{"vocab_size": 2765, "norm_place": "pre", "attn_scale": 0.125, "parallel_block": false, "init": "normal", "decay_fraction": 1.0, "decay_shape": "linear"}
Each number is 50 + 10 x the weight over its row's rms, rounded and kept within 0 to 99. Layers, rows and columns count from 0. The size before them is the row's rms in percent of the matrix's.

# o: layer 4 attention output (transposed), 256x256, rms 0.0447, rows 100-126, columns 0-127
# v: layer 4 attention value, 256x256, rms 0.0294, rows 101-127, columns 0-127
o100 097:45 57 32 54 42 26 59 31 60 42 35 54 56 39 52 40 46 44 54 47 46 42 46 34 63 51 49 52 49 34 58 58 71 47 45 37 53 51 57 54 42 52 34 60 38 49 55 45 56 45 39 53 39 42 52 53 51 42 56 46 52 58 57 48 65 65 50 43 48 62 62 53 66 49 56 61 50 44 32 55 59 47 54 63 56 44 53 55 51 39 41 58 67 58 62 57 61 33 54 56 49 57 50 56 50 52 68 66 50 47 40 50 34 36 46 69 53 43 54 41 41 54 44 58 35 27 59 44
v101 097:58 51 42 45 36 50 57 36 48 50 52 39 57 53 57 54 57 51 27 51 53 68 44 65 42 24 49 43 72 34 51 52 53 45 71 60 51 44 39 52 39 71 48 49 44 52 53 45 45 79 57 57 59 46 60 55 54 54 42 57 48 55 63 53 59 39 30 61 52 54 51 67 41 42 47 46 45 32 53 37 70 45 36 54 45 50 41 44 49 32 42 38 26 45 53 50 39 55 58 41 54 60 45 52 32 50 53 57 53 62 35 41 40 58 76 56 47 49 56 42 66 33 66 54 43 43 51 41
o101 084:29 39 53 50 53 34 23 53 46 52 48 62 52 53 43 46 34 45 53 51 46 35 62 51 46 54 56 63 34 38 45 52 36 41 42 41 39 48 45 52 24 52 55 45 50 54 53 50 47 28 47 40 46 42 30 41 30 46 48 59 56 51 51 49 32 69 69 51 33 49 49 55 56 43 43 61 41 61 42 51 50 43 27 67 59 55 54 71 49 58 79 54 64 53 33 71 67 49 59 64 56 47 59 42 60 55 49 61 59 44 59 41 62 40 34 46 54 58 41 62 39 46 38 45 60 40 39 55
v102 106:49 43 45 45 38 47 52 47 71 44 63 52 63 45 49 47 66 65 47 51 40 52 57 43 38 40 60 34 53 47 43 60 63 38 62 51 77 34 49 52 44 53 43 45 62 41 45 56 29 40 45 55 49 42 63 57 53 64 49 33 48 51 59 52 56 47 45 33 58 52 70 66 58 52 44 47 56 35 60 50 58 44 52 47 49 45 66 45 57 57 39 56 46 43 45 54 17 54 74 52 54 48 50 62 46 65 67 58 44 51 56 64 48 48 51 55 55 46 41 47 37 55 35 51 45 44 51 41
o102 095:52 48 47 43 43 54 44 57 58 47 31 44 54 54 43 60 44 51 42 43 41 43 44 61 57 30 53 69 38 63 61 59 36 43 33 46 46 58 69 51 37 40 57 46 56 53 69 51 57 45 45 39 44 37 51 55 51 53 58 51 69 47 47 58 47 55 67 67 38 49 60 48 44 54 77 49 59 62 40 62 39 62 46 52 48 69 34 50 47 58 58 56 45 42 56 50 70 48 53 48 39 48 55 58 50 53 47 38 33 51 56 68 59 49 40 49 71 46 66 53 53 42 35 49 52 55 66 59
v103 108:50 51 71 46 60 56 57 45 66 40 47 53 58 46 52 47 48 45 73 46 38 35 43 45 47 47 57 34 43 49 53 63 54 66 40 56 48 54 51 66 48 40 71 34 55 57 53 41 35 64 57 56 69 47 56 62 63 49 43 48 54 40 37 60 62 50 53 65 30 49 61 55 50 46 45 34 35 55 44 28 76 50 29 61 60 37 55 62 61 47 61 27 50 53 53 38 61 62 56 64 56 64 41 35 63 47 54 57 42 50 59 43 50 41 39 74 39 31 45 57 50 40 58 53 59 36 69 76
o103 098:50 39 57 53 54 43 53 47 22 53 58 32 33 64 68 49 51 59 43 44 55 54 65 53 45 70 50 73 50 52 36 51 42 29 55 54 60 43 48 56 51 51 53 70 55 45 46 51 51 52 52 48 26 59 49 42 47 51 47 58 45 56 64 60 49 40 57 27 65 44 47 44 64 35 49 66 51 41 42 48 57 60 49 42 42 46 65 58 41 63 51 62 47 36 35 72 55 34 36 31 66 50 74 42 39 53 45 47 55 29 38 66 51 55 61 32 49 40 58 63 41 49 41 37 39 54 52 34
v104 106:45 53 56 47 38 49 46 43 46 48 43 34 61 47 74 59 65 50 40 59 46 52 61 32 39 47 53 36 38 43 61 50 48 61 67 28 66 34 39 52 36 37 62 39 32 65 53 48 40 48 42 50 30 45 57 53 33 47 49 50 63 49 50 43 46 57 37 33 36 47 54 47 36 42 34 37 46 60 64 61 47 65 50 75 40 52 38 44 65 22 50 62 16 41 41 60 44 40 45 27 50 55 50 55 49 46 59 51 63 61 52 55 59 45 49 49 54 59 63 45 65 51 63 58 40 18 56 45
o104 108:25 35 59 50 43 50 44 57 37 58 40 51 52 43 30 43 49 55 67 36 54 55 39 72 44 49 45 48 55 50 57 46 47 18 44 46 42 32 62 48 63 49 42 47 50 26 44 50 53 37 41 44 43 60 53 59 60 46 58 43 38 63 45 47 56 57 51 57 55 34 58 43 64 44 61 58 46 55 48 42 41 24 30 42 59 49 60 63 34 57 49 41 60 55 50 60 53 55 82 53 59 44 69 53 45 47 56 48 30 29 46 30 54 62 40 37 56 54 42 68 63 51 48 63 65 57 52 38
v105 099:62 51 49 61 62 50 47 49 44 60 54 48 36 36 52 48 47 45 53 58 52 41 55 54 58 59 59 51 64 66 50 52 53 57 50 48 48 66 73 49 47 41 38 46 35 62 51 40 48 44 42 48 59 62 34 68 40 36 62 55 40 50 41 65 45 55 47 27 50 49 56 60 58 77 49 38 40 72 45 39 28 37 43 40 41 43 58 53 58 54 58 52 45 67 38 47 33 71 51 48 59 43 54 36 57 60 56 53 52 64 54 50 58 43 50 48 26 59 49 55 41 59 55 40 50 66 46 56
o105 090:39 54 35 50 44 62 66 59 58 43 35 66 61 55 55 52 58 58 57 50 51 59 44 47 57 32 48 37 55 44 55 53 49 47 58 76 57 50 47 48 59 37 63 57 36 50 51 32 56 56 44 53 43 53 58 24 50 42 53 54 45 41 48 36 67 53 46 64 48 49 46 38 31 44 46 53 68 50 54 55 58 59 60 50 43 55 54 48 33 60 47 46 51 24 41 60 47 47 49 48 45 53 50 55 45 54 34 34 59 43 43 50 41 62 48 48 54 51 61 28 52 47 75 50 60 51 51 51
v106 109:62 43 60 62 42 44 54 47 51 39 49 33 44 46 63 47 36 61 62 50 48 75 58 62 62 45 42 56 43 46 57 49 33 48 55 52 48 41 60 29 48 41 53 58 68 46 41 63 49 56 54 48 46 41 39 73 44 48 46 56 64 30 49 47 45 53 45 31 40 42 56 70 51 62 46 45 54 42 70 41 59 32 56 60 54 39 42 45 43 36 48 50 49 38 50 47 50 41 57 61 53 43 51 42 47 40 50 42 54 56 37 44 38 38 42 59 50 50 56 55 46 50 72 69 71 45 50 43
o106 112:44 43 49 36 56 61 43 65 55 54 35 65 49 50 43 35 50 33 50 50 50 57 47 44 49 56 61 32 53 44 39 47 54 35 50 46 54 33 58 29 45 27 41 55 51 31 46 49 47 27 35 48 48 56 47 38 51 51 40 63 51 55 36 44 55 52 38 51 50 45 64 35 56 41 77 57 21 40 52 44 37 63 51 47 51 67 41 47 23 48 36 54 37 45 35 46 56 39 51 35 64 24 55 66 45 60 53 47 53 55 67 52 66 49 47 48 48 45 44 32 66 55 40 65 57 48 46 66
v107 099:58 43 53 57 71 44 51 53 47 59 42 48 35 72 46 59 42 51 68 63 43 36 49 67 48 41 69 43 50 50 55 50 42 31 51 50 48 41 54 48 43 48 46 57 37 39 39 44 43 36 47 38 67 47 44 35 58 29 38 49 66 37 63 26 51 45 44 43 49 62 44 51 53 34 44 44 54 52 53 54 55 43 45 51 55 27 50 45 47 46 63 51 50 61 45 57 51 55 72 56 59 53 50 57 38 50 62 47 34 53 61 46 59 32 60 57 51 51 54 44 38 59 43 59 40 75 54 42
o107 092:51 61 38 40 41 52 45 48 66 44 57 62 55 44 59 39 55 47 57 47 61 32 48 50 59 57 42 44 73 47 51 50 61 58 52 46 51 58 53 61 55 53 52 49 44 68 61 52 66 55 40 43 49 60 73 50 45 48 74 39 42 44 44 55 55 43 59 50 53 38 60 59 44 69 55 50 56 50 52 63 46 41 56 53 51 51 50 40 59 52 40 56 48 55 39 53 57 53 54 32 54 34 37 47 53 66 45 53 68 44 44 47 25 53 40 52 66 50 55 52 33 56 57 24 64 37 57 62
v108 105:45 56 58 55 37 55 46 44 50 42 43 41 56 43 54 52 49 62 42 60 62 53 75 68 53 36 68 61 45 53 54 41 58 50 62 62 49 46 42 52 51 47 49 47 46 40 55 45 53 45 61 52 54 38 58 43 33 66 45 48 40 64 54 33 51 59 47 42 29 47 49 58 60 46 64 46 49 60 44 40 37 36 60 52 42 69 57 53 52 47 48 43 52 60 49 67 39 56 41 40 41 50 47 68 33 66 53 64 44 42 51 71 40 39 51 49 65 63 33 44 50 60 54 33 44 46 47 39
o108 095:53 53 46 47 62 46 75 64 62 51 36 39 46 59 54 39 37 60 60 30 35 54 35 53 51 54 42 51 28 51 53 56 43 53 43 49 49 32 54 34 61 50 54 49 44 60 50 48 35 43 46 49 47 57 45 61 62 43 34 45 65 43 38 51 81 64 65 51 38 53 49 53 48 57 55 59 56 58 56 60 57 41 41 37 65 56 52 39 61 60 46 44 50 48 58 46 33 48 37 55 57 48 71 48 52 40 46 34 37 66 58 53 47 44 47 41 39 48 69 55 50 26 50 62 43 50 43 53
v109 099:68 62 62 53 58 43 48 66 45 55 38 43 74 62 45 61 52 50 43 51 33 55 49 51 54 48 58 49 41 61 51 48 52 66 43 46 29 40 68 37 44 65 48 46 53 29 57 51 52 62 41 52 66 59 39 47 35 54 48 82 46 51 44 49 58 31 59 34 56 63 41 50 49 61 43 56 45 56 31 48 62 63 55 46 50 50 48 43 40 45 47 44 49 48 52 54 44 59 31 50 49 43 53 47 39 53 54 46 54 45 25 57 46 71 51 49 39 47 37 53 23 56 31 63 64 35 53 42
o109 097:63 43 41 44 48 68 50 39 58 50 56 56 36 21 50 61 66 47 66 48 61 49 67 49 68 58 53 46 47 46 53 56 46 59 47 55 64 51 38 60 55 62 29 55 49 49 40 52 60 37 61 34 45 28 65 44 49 46 43 47 45 45 43 42 57 72 57 70 43 29 63 48 52 51 53 44 53 49 57 55 62 43 62 40 48 54 47 54 60 40 45 55 58 34 29 36 58 34 56 58 42 63 62 49 48 42 51 44 47 60 43 51 58 72 50 73 54 65 43 48 52 54 48 42 45 48 66 55
v110 101:41 55 55 51 50 38 51 62 78 63 54 48 58 34 51 42 42 53 47 46 52 45 54 44 50 52 57 41 63 53 49 48 34 51 52 50 36 56 68 65 64 41 56 42 55 46 49 39 58 51 46 61 37 59 44 40 45 57 56 41 67 45 45 35 60 42 48 61 45 59 55 49 68 48 49 45 51 43 62 37 62 54 59 51 47 34 45 49 44 41 57 58 46 49 54 47 58 45 42 40 32 65 45 59 49 53 58 55 53 37 60 28 57 65 42 53 41 46 37 61 51 63 34 66 60 63 62 55
o110 093:66 51 53 51 56 54 63 34 34 54 41 48 34 63 46 57 68 52 50 64 49 61 55 57 34 55 37 50 53 56 50 50 56 69 56 49 55 45 23 31 62 45 57 52 58 60 47 52 47 69 54 46 48 46 43 47 78 38 40 63 38 61 48 52 47 43 39 53 45 46 40 43 53 47 45 61 44 38 53 36 53 66 42 49 46 58 61 50 59 59 50 31 56 47 35 59 44 63 44 58 45 53 50 32 47 55 32 49 42 41 49 60 49 37 71 55 34 59 45 52 53 61 57 44 48 33 44 34
v111 099:56 28 38 70 53 41 66 66 56 42 39 42 55 63 60 69 45 45 65 45 46 61 56 52 55 47 38 49 36 42 37 31 36 55 45 56 46 51 61 60 63 47 48 45 54 55 48 71 39 38 55 52 43 38 60 40 56 56 74 47 38 25 63 61 24 31 59 52 52 59 45 62 58 48 44 49 42 47 44 48 40 50 37 45 57 49 42 28 57 64 55 42 18 62 53 46 36 32 51 36 47 57 57 55 47 51 58 33 55 61 36 33 39 58 51 52 32 55 58 67 34 58 46 35 44 54 63 57
o111 096:58 51 45 46 51 43 43 47 41 65 49 53 36 39 50 49 44 49 42 22 46 49 44 27 37 42 56 56 46 48 49 46 48 42 39 47 53 55 47 30 39 64 46 56 68 28 53 53 57 47 65 58 59 58 43 58 56 56 46 63 49 65 51 57 51 56 47 43 47 37 62 41 46 42 59 56 47 54 58 44 54 45 46 50 49 51 46 76 47 26 29 73 79 50 26 54 54 53 44 61 42 40 41 35 60 40 32 52 55 49 76 59 55 49 49 58 66 57 43 47 37 53 49 54 47 52 30 58
v112 100:48 27 34 71 74 44 44 64 51 48 60 49 57 72 37 43 51 44 50 60 45 56 53 66 61 57 57 65 50 55 49 38 53 50 45 57 47 33 58 32 45 42 49 62 60 60 60 54 50 62 59 49 38 50 55 39 47 39 41 53 65 46 47 56 46 54 61 49 51 66 57 72 43 55 60 42 53 51 31 42 65 42 60 66 60 53 59 52 54 50 56 68 47 37 49 55 64 48 76 58 62 45 56 55 49 56 66 39 41 41 49 39 55 69 53 52 49 69 53 47 39 50 52 30 29 37 39 40
o112 090:45 56 50 33 47 60 36 41 56 47 54 45 41 48 55 36 41 55 52 24 62 44 54 51 56 51 45 62 41 60 69 45 70 43 42 44 83 50 49 57 41 55 39 53 47 48 38 55 59 33 58 39 49 54 55 51 58 56 49 51 45 55 47 35 28 67 49 46 85 38 58 36 39 58 49 33 47 64 56 54 46 60 45 65 48 51 49 50 51 51 51 23 44 58 34 53 44 40 45 26 37 42 54 48 51 30 55 51 61 49 37 58 52 29 38 47 50 74 46 49 54 63 46 56 58 67 65 50
v113 100:43 59 59 64 55 30 45 50 51 58 38 56 44 51 49 53 43 42 63 47 55 28 61 47 43 68 27 50 62 57 49 37 51 46 49 43 40 49 49 54 55 42 61 49 62 55 66 61 63 62 50 48 53 46 48 38 62 37 34 36 41 47 53 56 54 50 54 52 59 51 39 61 44 50 57 49 55 62 61 54 47 51 58 63 41 41 55 44 57 43 49 65 30 52 46 61 45 46 48 65 53 35 52 46 43 34 76 67 46 50 56 53 51 63 38 33 44 78 57 46 41 44 53 65 51 63 52 53
o113 092:68 30 48 46 51 55 45 62 48 52 50 54 48 42 48 54 50 74 58 52 43 69 59 55 64 36 53 50 34 49 68 55 69 57 55 50 54 49 52 50 56 53 48 60 38 56 37 55 51 48 47 32 40 41 51 52 57 44 60 49 54 57 55 53 48 52 33 64 35 53 60 51 70 53 54 66 42 43 65 52 51 45 34 56 45 49 48 36 43 48 49 40 48 58 49 47 61 47 48 34 47 51 56 65 44 67 18 52 59 33 54 31 42 53 65 62 56 37 57 60 42 68 47 54 63 63 49 45
v114 107:48 48 58 55 50 47 66 45 62 48 37 64 31 51 61 56 40 45 36 48 54 50 47 56 48 45 49 45 34 64 55 55 52 41 47 51 56 57 65 53 58 68 59 64 50 31 54 61 71 32 53 43 49 41 48 40 40 64 74 52 46 53 54 38 65 40 30 53 62 56 65 56 58 51 53 66 60 60 47 50 63 46 37 56 51 47 43 49 40 45 62 37 54 34 53 50 54 47 38 52 53 56 38 47 54 49 49 58 40 54 52 32 53 48 32 47 34 53 53 67 34 54 58 68 30 37 36 59
o114 098:50 47 55 66 43 57 49 54 40 60 48 44 61 51 49 33 61 51 58 62 59 34 38 46 51 65 41 43 58 59 72 45 50 54 54 57 45 53 44 59 43 47 64 54 42 51 53 44 39 66 52 69 48 40 54 40 43 60 33 51 56 69 52 62 41 46 57 58 50 68 48 46 36 57 43 50 31 47 38 38 66 56 48 39 43 28 60 40 55 69 45 43 59 53 41 41 57 50 58 45 62 26 46 61 55 55 40 43 57 68 59 42 53 56 65 58 58 63 46 34 49 56 24 43 45 40 55 51
v115 097:50 70 33 50 34 36 36 55 44 42 51 42 47 34 58 58 37 51 37 42 60 46 39 58 54 52 59 54 41 53 47 51 55 47 27 51 51 48 58 44 47 42 70 52 52 52 40 60 52 45 42 49 45 48 68 50 45 59 43 52 32 47 58 61 59 60 66 60 60 41 50 25 57 66 47 50 37 48 39 48 48 49 46 61 58 57 69 41 38 48 48 55 36 56 48 54 56 71 53 51 44 53 49 51 35 75 62 45 59 50 55 62 52 40 64 42 52 63 55 46 54 65 62 31 61 39 63 64
o115 097:69 29 65 48 55 59 49 36 50 55 39 61 49 41 67 44 52 40 51 41 42 54 51 54 41 52 40 64 42 53 51 51 56 36 55 48 55 44 74 41 47 59 40 32 42 51 55 50 57 43 39 81 42 60 52 42 49 51 30 58 71 53 49 42 39 53 31 52 40 60 43 55 52 45 35 52 57 69 54 52 52 39 45 44 30 65 42 58 52 41 62 63 46 59 33 54 51 47 44 63 51 48 38 43 52 43 50 35 43 65 54 58 53 59 47 64 46 51 34 59 48 61 58 61 50 56 42 40
v116 101:73 50 52 60 53 28 37 53 45 44 45 46 66 50 48 48 40 33 56 38 51 62 25 41 48 60 34 51 57 39 60 48 55 59 54 68 54 42 53 62 46 64 56 47 39 36 63 42 33 69 46 42 55 56 54 53 42 72 58 55 53 40 59 24 48 50 28 49 38 46 46 56 74 32 49 49 47 31 49 60 59 31 54 42 56 56 47 61 62 54 47 47 57 59 51 45 41 54 34 62 59 41 50 60 60 63 38 50 55 46 39 45 48 40 59 52 63 48 47 49 47 36 68 58 51 51 67 52
o116 107:53 28 47 45 47 67 53 30 41 43 43 48 68 56 54 45 47 41 63 43 53 43 65 62 47 56 45 56 62 50 37 53 47 45 49 21 54 43 34 31 51 61 46 36 77 44 56 46 60 37 54 50 59 51 53 52 55 40 49 69 42 52 46 68 52 58 74 62 48 56 62 44 44 58 41 51 35 64 51 54 47 46 61 57 46 48 62 40 44 63 37 59 55 48 47 43 60 54 62 40 43 60 61 53 56 35 44 48 42 54 57 56 45 65 46 43 58 49 75 45 36 64 20 58 42 42 41 63
v117 095:37 51 49 47 28 69 53 56 41 41 43 43 44 47 35 50 44 47 54 55 63 50 55 53 60 55 52 35 45 54 57 49 62 48 45 45 46 39 36 51 50 27 51 54 61 50 36 49 84 66 53 51 55 44 47 39 37 45 33 70 48 47 73 68 49 41 55 61 53 49 57 61 37 46 43 36 67 69 66 62 47 57 39 49 56 44 50 57 62 37 56 58 50 29 62 75 48 54 45 59 46 41 61 46 50 56 68 45 44 57 67 53 49 49 56 41 47 58 68 49 53 66 59 35 45 46 53 61
o117 089:55 58 45 52 67 46 39 47 59 44 49 45 55 48 63 54 64 68 43 56 45 38 50 51 50 52 61 73 44 56 47 50 48 42 62 45 33 50 75 38 50 70 47 63 50 47 43 51 40 36 44 44 56 42 52 35 43 59 73 52 49 38 38 62 43 52 61 42 52 50 37 33 50 53 49 57 35 42 57 27 51 45 45 54 40 67 54 45 44 71 52 32 63 44 52 43 65 47 55 46 54 42 39 39 59 51 44 47 59 52 54 59 56 52 48 58 64 43 28 63 60 42 59 46 54 64 49 67
v118 096:64 56 44 58 55 35 57 36 51 39 41 52 35 46 47 41 38 46 66 37 48 70 49 45 50 41 49 59 51 45 33 59 55 49 51 44 78 36 53 40 48 52 35 50 36 43 54 52 60 52 47 60 55 54 41 54 51 44 51 53 49 68 34 52 54 49 59 57 43 44 33 50 32 48 33 59 51 49 71 46 48 60 57 41 46 55 65 60 64 62 67 49 53 41 39 42 47 64 64 53 33 69 54 62 44 37 44 59 42 51 62 41 54 38 63 52 43 55 62 55 44 52 37 38 42 53 40 70
o118 096:48 50 52 44 55 69 41 56 57 37 61 46 42 48 28 49 67 59 27 61 60 41 49 66 66 34 46 71 37 55 39 56 54 46 57 53 22 56 43 57 43 41 51 59 47 52 70 66 44 57 26 49 49 60 61 39 44 46 58 46 34 56 46 56 56 46 65 32 55 63 67 46 67 48 43 31 55 44 44 73 39 53 48 38 39 48 45 54 46 52 48 50 68 43 56 59 48 56 31 52 67 34 38 30 45 51 69 39 56 36 28 37 28 58 48 53 51 45 46 51 53 42 61 36 41 49 57 39
v119 097:52 31 67 43 51 56 59 46 52 51 59 36 39 41 52 41 27 61 38 48 59 41 54 29 54 66 33 40 37 51 38 46 56 48 49 44 46 48 52 47 33 60 42 49 52 47 58 30 52 52 58 52 64 56 62 48 62 68 50 56 58 54 52 36 52 47 53 48 33 57 50 41 52 54 62 55 53 41 45 59 53 49 43 64 49 46 61 31 37 44 42 58 54 42 60 65 39 52 50 43 54 45 55 53 45 42 37 51 74 49 65 37 40 60 39 59 31 53 64 75 46 63 44 56 51 56 36 61
o119 090:58 63 37 37 48 53 38 44 35 69 34 62 45 34 43 50 59 45 66 58 25 57 59 53 36 41 44 47 54 53 53 49 48 79 52 56 39 40 45 53 61 42 62 62 34 48 48 73 41 38 55 49 42 41 46 49 37 32 56 45 49 48 34 41 57 66 48 62 48 55 52 62 46 48 41 48 42 55 41 37 74 58 48 44 59 64 52 59 39 55 63 34 50 36 47 56 60 43 43 51 43 51 36 36 47 40 47 57 49 53 55 63 40 28 50 38 50 44 44 41 55 40 49 62 38 53 31 56
v120 104:57 47 41 56 38 38 47 45 50 50 52 53 65 71 57 43 44 45 43 46 37 52 62 63 52 58 45 56 71 49 38 46 49 50 55 29 59 51 51 44 41 53 56 42 42 55 52 63 31 62 70 52 66 61 39 54 40 54 45 48 57 37 63 53 36 47 71 52 73 58 48 38 24 43 49 56 38 53 53 50 56 58 57 44 45 45 24 41 50 43 37 49 58 38 58 57 66 57 57 55 42 51 47 33 59 43 45 58 57 79 52 48 49 27 55 59 29 29 49 60 36 50 72 37 58 38 35 48
o120 098:59 46 57 57 56 41 63 50 51 47 56 47 46 39 46 45 56 45 36 53 68 41 52 28 51 39 61 60 27 40 51 40 51 42 32 54 49 48 42 50 43 53 49 45 45 36 59 59 55 40 40 41 56 55 51 42 47 54 67 49 48 72 50 53 48 59 51 47 50 43 45 51 56 58 36 52 59 44 50 47 59 53 47 63 60 50 54 47 56 54 50 60 32 70 32 36 40 35 56 58 59 59 44 51 54 63 47 55 49 29 46 55 66 63 32 68 68 60 51 50 55 36 55 62 68 44 58 56
v121 097:64 55 55 56 87 58 51 47 54 60 70 43 41 32 58 61 49 52 46 38 39 45 54 48 60 41 46 47 52 67 55 56 44 51 51 52 46 48 41 45 41 55 38 48 50 56 38 55 60 39 61 35 52 31 44 42 29 42 47 53 50 34 54 47 54 56 43 61 49 76 58 58 76 40 47 40 50 47 50 39 41 61 50 68 55 54 38 74 54 57 52 59 58 53 66 51 39 58 67 43 59 70 51 41 72 46 67 44 56 60 55 49 62 40 59 44 63 57 66 49 29 48 60 55 53 46 52 53
o121 089:62 56 48 42 57 55 54 52 48 57 48 50 57 58 47 35 44 55 52 41 54 49 41 44 50 41 66 42 58 39 35 45 41 42 53 41 56 46 52 47 64 45 54 69 53 44 57 47 58 58 61 36 47 62 54 50 55 53 35 35 57 61 63 68 60 47 57 52 52 29 48 42 33 45 46 65 33 59 62 48 52 54 38 57 60 36 59 50 50 32 45 52 34 51 32 51 64 46 41 44 42 49 32 54 65 42 33 35 47 48 48 66 34 40 41 47 65 50 37 52 47 42 37 36 52 63 62 52
v122 107:53 43 45 52 59 23 48 53 66 51 34 55 65 55 47 39 37 58 49 64 52 38 49 46 46 71 35 47 53 75 55 54 63 41 61 44 58 56 52 36 55 64 48 50 55 49 51 46 58 47 23 56 60 50 46 46 63 44 51 51 48 47 66 44 62 51 69 57 41 39 58 34 44 56 52 54 51 39 53 60 59 33 50 51 38 47 45 62 53 68 47 55 62 49 66 50 53 61 72 49 57 39 70 36 61 56 44 55 42 38 54 37 56 44 42 57 36 63 40 35 33 51 51 46 53 41 67 61
o122 103:52 59 40 54 48 55 46 53 58 53 71 51 34 67 57 48 48 69 46 47 62 52 49 57 58 54 45 69 58 64 50 53 53 46 50 55 38 70 46 57 44 32 52 64 53 47 42 46 53 72 62 53 24 44 44 45 51 47 55 58 63 50 39 55 46 47 55 48 59 43 39 62 62 40 37 60 56 59 52 48 69 78 58 35 43 55 41 46 54 53 57 38 54 35 38 55 56 54 44 49 32 46 44 60 42 46 48 43 54 73 49 49 47 52 54 40 66 43 67 60 44 49 37 49 49 50 39 42
v123 107:43 44 45 51 38 56 60 41 56 60 49 43 63 56 54 41 37 37 40 38 40 68 44 26 61 60 48 51 52 55 43 47 38 74 38 51 60 51 57 57 46 46 73 60 52 43 64 55 50 53 46 32 40 64 45 70 70 49 57 58 54 43 33 43 62 43 52 48 43 40 49 59 38 65 67 51 58 55 58 59 59 29 56 53 56 46 65 35 41 58 38 40 49 43 52 50 49 55 51 55 55 53 54 57 34 48 54 42 42 41 47 49 49 39 33 36 57 68 59 52 36 46 36 36 50 41 46 62
o123 105:45 54 50 62 57 56 45 56 42 52 37 39 46 52 45 43 49 60 48 47 36 47 53 60 33 41 43 25 46 49 63 38 58 40 50 48 71 51 31 46 40 50 41 54 39 42 44 48 46 46 55 71 39 37 38 30 51 44 56 52 56 54 52 49 61 49 51 50 51 48 51 55 60 53 61 44 50 37 50 55 53 66 63 45 48 80 39 58 46 64 62 52 34 57 44 42 38 38 44 44 56 48 56 58 57 62 37 50 55 60 63 39 53 57 44 35 34 37 54 54 58 62 42 71 50 57 34 44
v124 106:59 52 42 37 63 68 44 51 49 38 60 72 67 52 56 60 43 32 47 60 48 32 58 27 52 60 64 68 46 41 53 52 28 36 57 40 56 34 43 43 45 40 40 38 46 46 38 56 38 48 37 39 59 64 45 49 44 57 43 61 51 44 48 48 31 48 56 62 42 47 37 59 49 49 59 48 65 41 40 40 50 37 47 41 43 55 46 42 56 47 46 59 30 66 54 47 48 47 48 53 36 55 48 64 61 46 47 52 45 46 42 45 40 53 50 53 51 60 37 47 57 56 46 49 28 54 43 51
o124 103:39 41 41 42 38 44 51 53 52 47 59 33 59 60 37 44 58 59 51 41 53 53 59 63 52 35 62 48 67 45 54 55 42 37 37 60 52 49 44 62 57 52 65 46 71 64 45 56 53 28 64 37 32 47 59 74 61 44 47 37 44 49 48 56 62 54 38 58 37 46 38 35 33 55 51 45 40 51 47 50 54 52 38 69 71 46 59 54 51 56 57 42 55 30 39 55 57 46 31 46 61 56 51 20 46 58 50 54 39 61 66 53 47 59 27 38 55 40 56 60 43 46 38 39 58 67 71 51
v125 107:55 52 45 48 50 65 68 46 64 49 46 43 48 35 51 43 51 58 53 50 42 62 46 48 57 62 60 51 49 48 48 57 40 64 64 40 76 54 40 51 73 57 47 29 48 44 43 56 50 37 40 40 65 47 34 72 65 50 48 47 42 71 48 48 55 43 48 63 46 44 47 59 44 51 50 45 56 50 69 45 40 62 46 53 46 41 38 51 41 63 53 56 33 50 50 32 50 45 52 41 63 68 49 46 70 71 57 37 49 64 47 47 40 52 66 35 46 52 66 56 27 51 44 57 74 54 55 58
o125 112:39 41 47 41 51 42 41 72 37 40 62 50 32 49 48 57 74 38 40 48 52 52 72 37 36 40 44 45 61 47 45 54 52 43 36 46 38 64 61 54 40 34 44 57 57 42 68 57 32 63 60 35 57 48 65 26 49 62 58 53 46 49 65 48 43 57 77 43 53 67 61 46 59 52 61 45 49 55 52 43 55 48 61 57 52 61 44 67 31 43 55 60 46 64 65 46 30 59 64 42 58 45 39 48 32 43 51 47 57 46 51 51 43 45 43 40 47 51 34 47 60 50 61 51 28 49 52 67
v126 103:49 40 49 47 40 49 61 31 55 42 43 65 45 46 52 57 63 49 56 45 45 45 34 39 55 55 48 34 33 41 55 52 26 63 42 63 49 49 43 47 59 59 49 57 52 58 39 32 31 52 60 70 27 39 50 49 46 44 70 36 53 47 69 42 28 53 67 44 52 60 39 49 42 63 59 45 66 63 42 51 72 45 36 54 46 71 40 36 60 53 61 48 44 62 56 54 38 38 57 60 53 49 67 55 46 47 33 53 66 58 50 39 48 54 48 50 40 51 57 56 47 55 40 31 49 50 59 46
o126 096:39 58 48 50 38 43 51 44 34 64 37 50 61 42 44 68 38 48 50 58 59 63 52 42 33 61 49 60 64 55 59 41 57 40 40 62 50 45 69 38 44 42 43 31 58 43 60 63 55 45 35 61 60 58 53 43 55 54 54 61 34 60 54 46 53 43 38 39 53 38 49 54 54 50 41 30 32 56 48 54 42 51 67 28 52 51 51 53 36 51 46 63 59 49 49 67 43 56 45 39 30 47 50 57 49 51 80 35 59 65 50 61 44 53 59 58 59 55 54 57 46 49 46 59 48 43 64 45
v127 104:49 61 62 57 49 37 44 54 58 45 49 41 37 58 42 60 49 54 61 52 47 49 39 49 31 47 41 40 38 44 56 54 39 39 42 38 55 52 44 57 44 55 54 62 63 46 37 39 59 38 55 55 20 48 53 56 47 56 50 51 58 62 46 38 46 49 48 38 58 45 56 57 52 52 49 69 47 47 82 69 48 40 64 52 57 47 42 43 64 36 41 54 41 45 44 36 46 42 45 62 45 29 54 57 51 44 63 33 63 37 43 64 48 66 44 62 51 49 38 50 58 36 50 50 26 50 48 37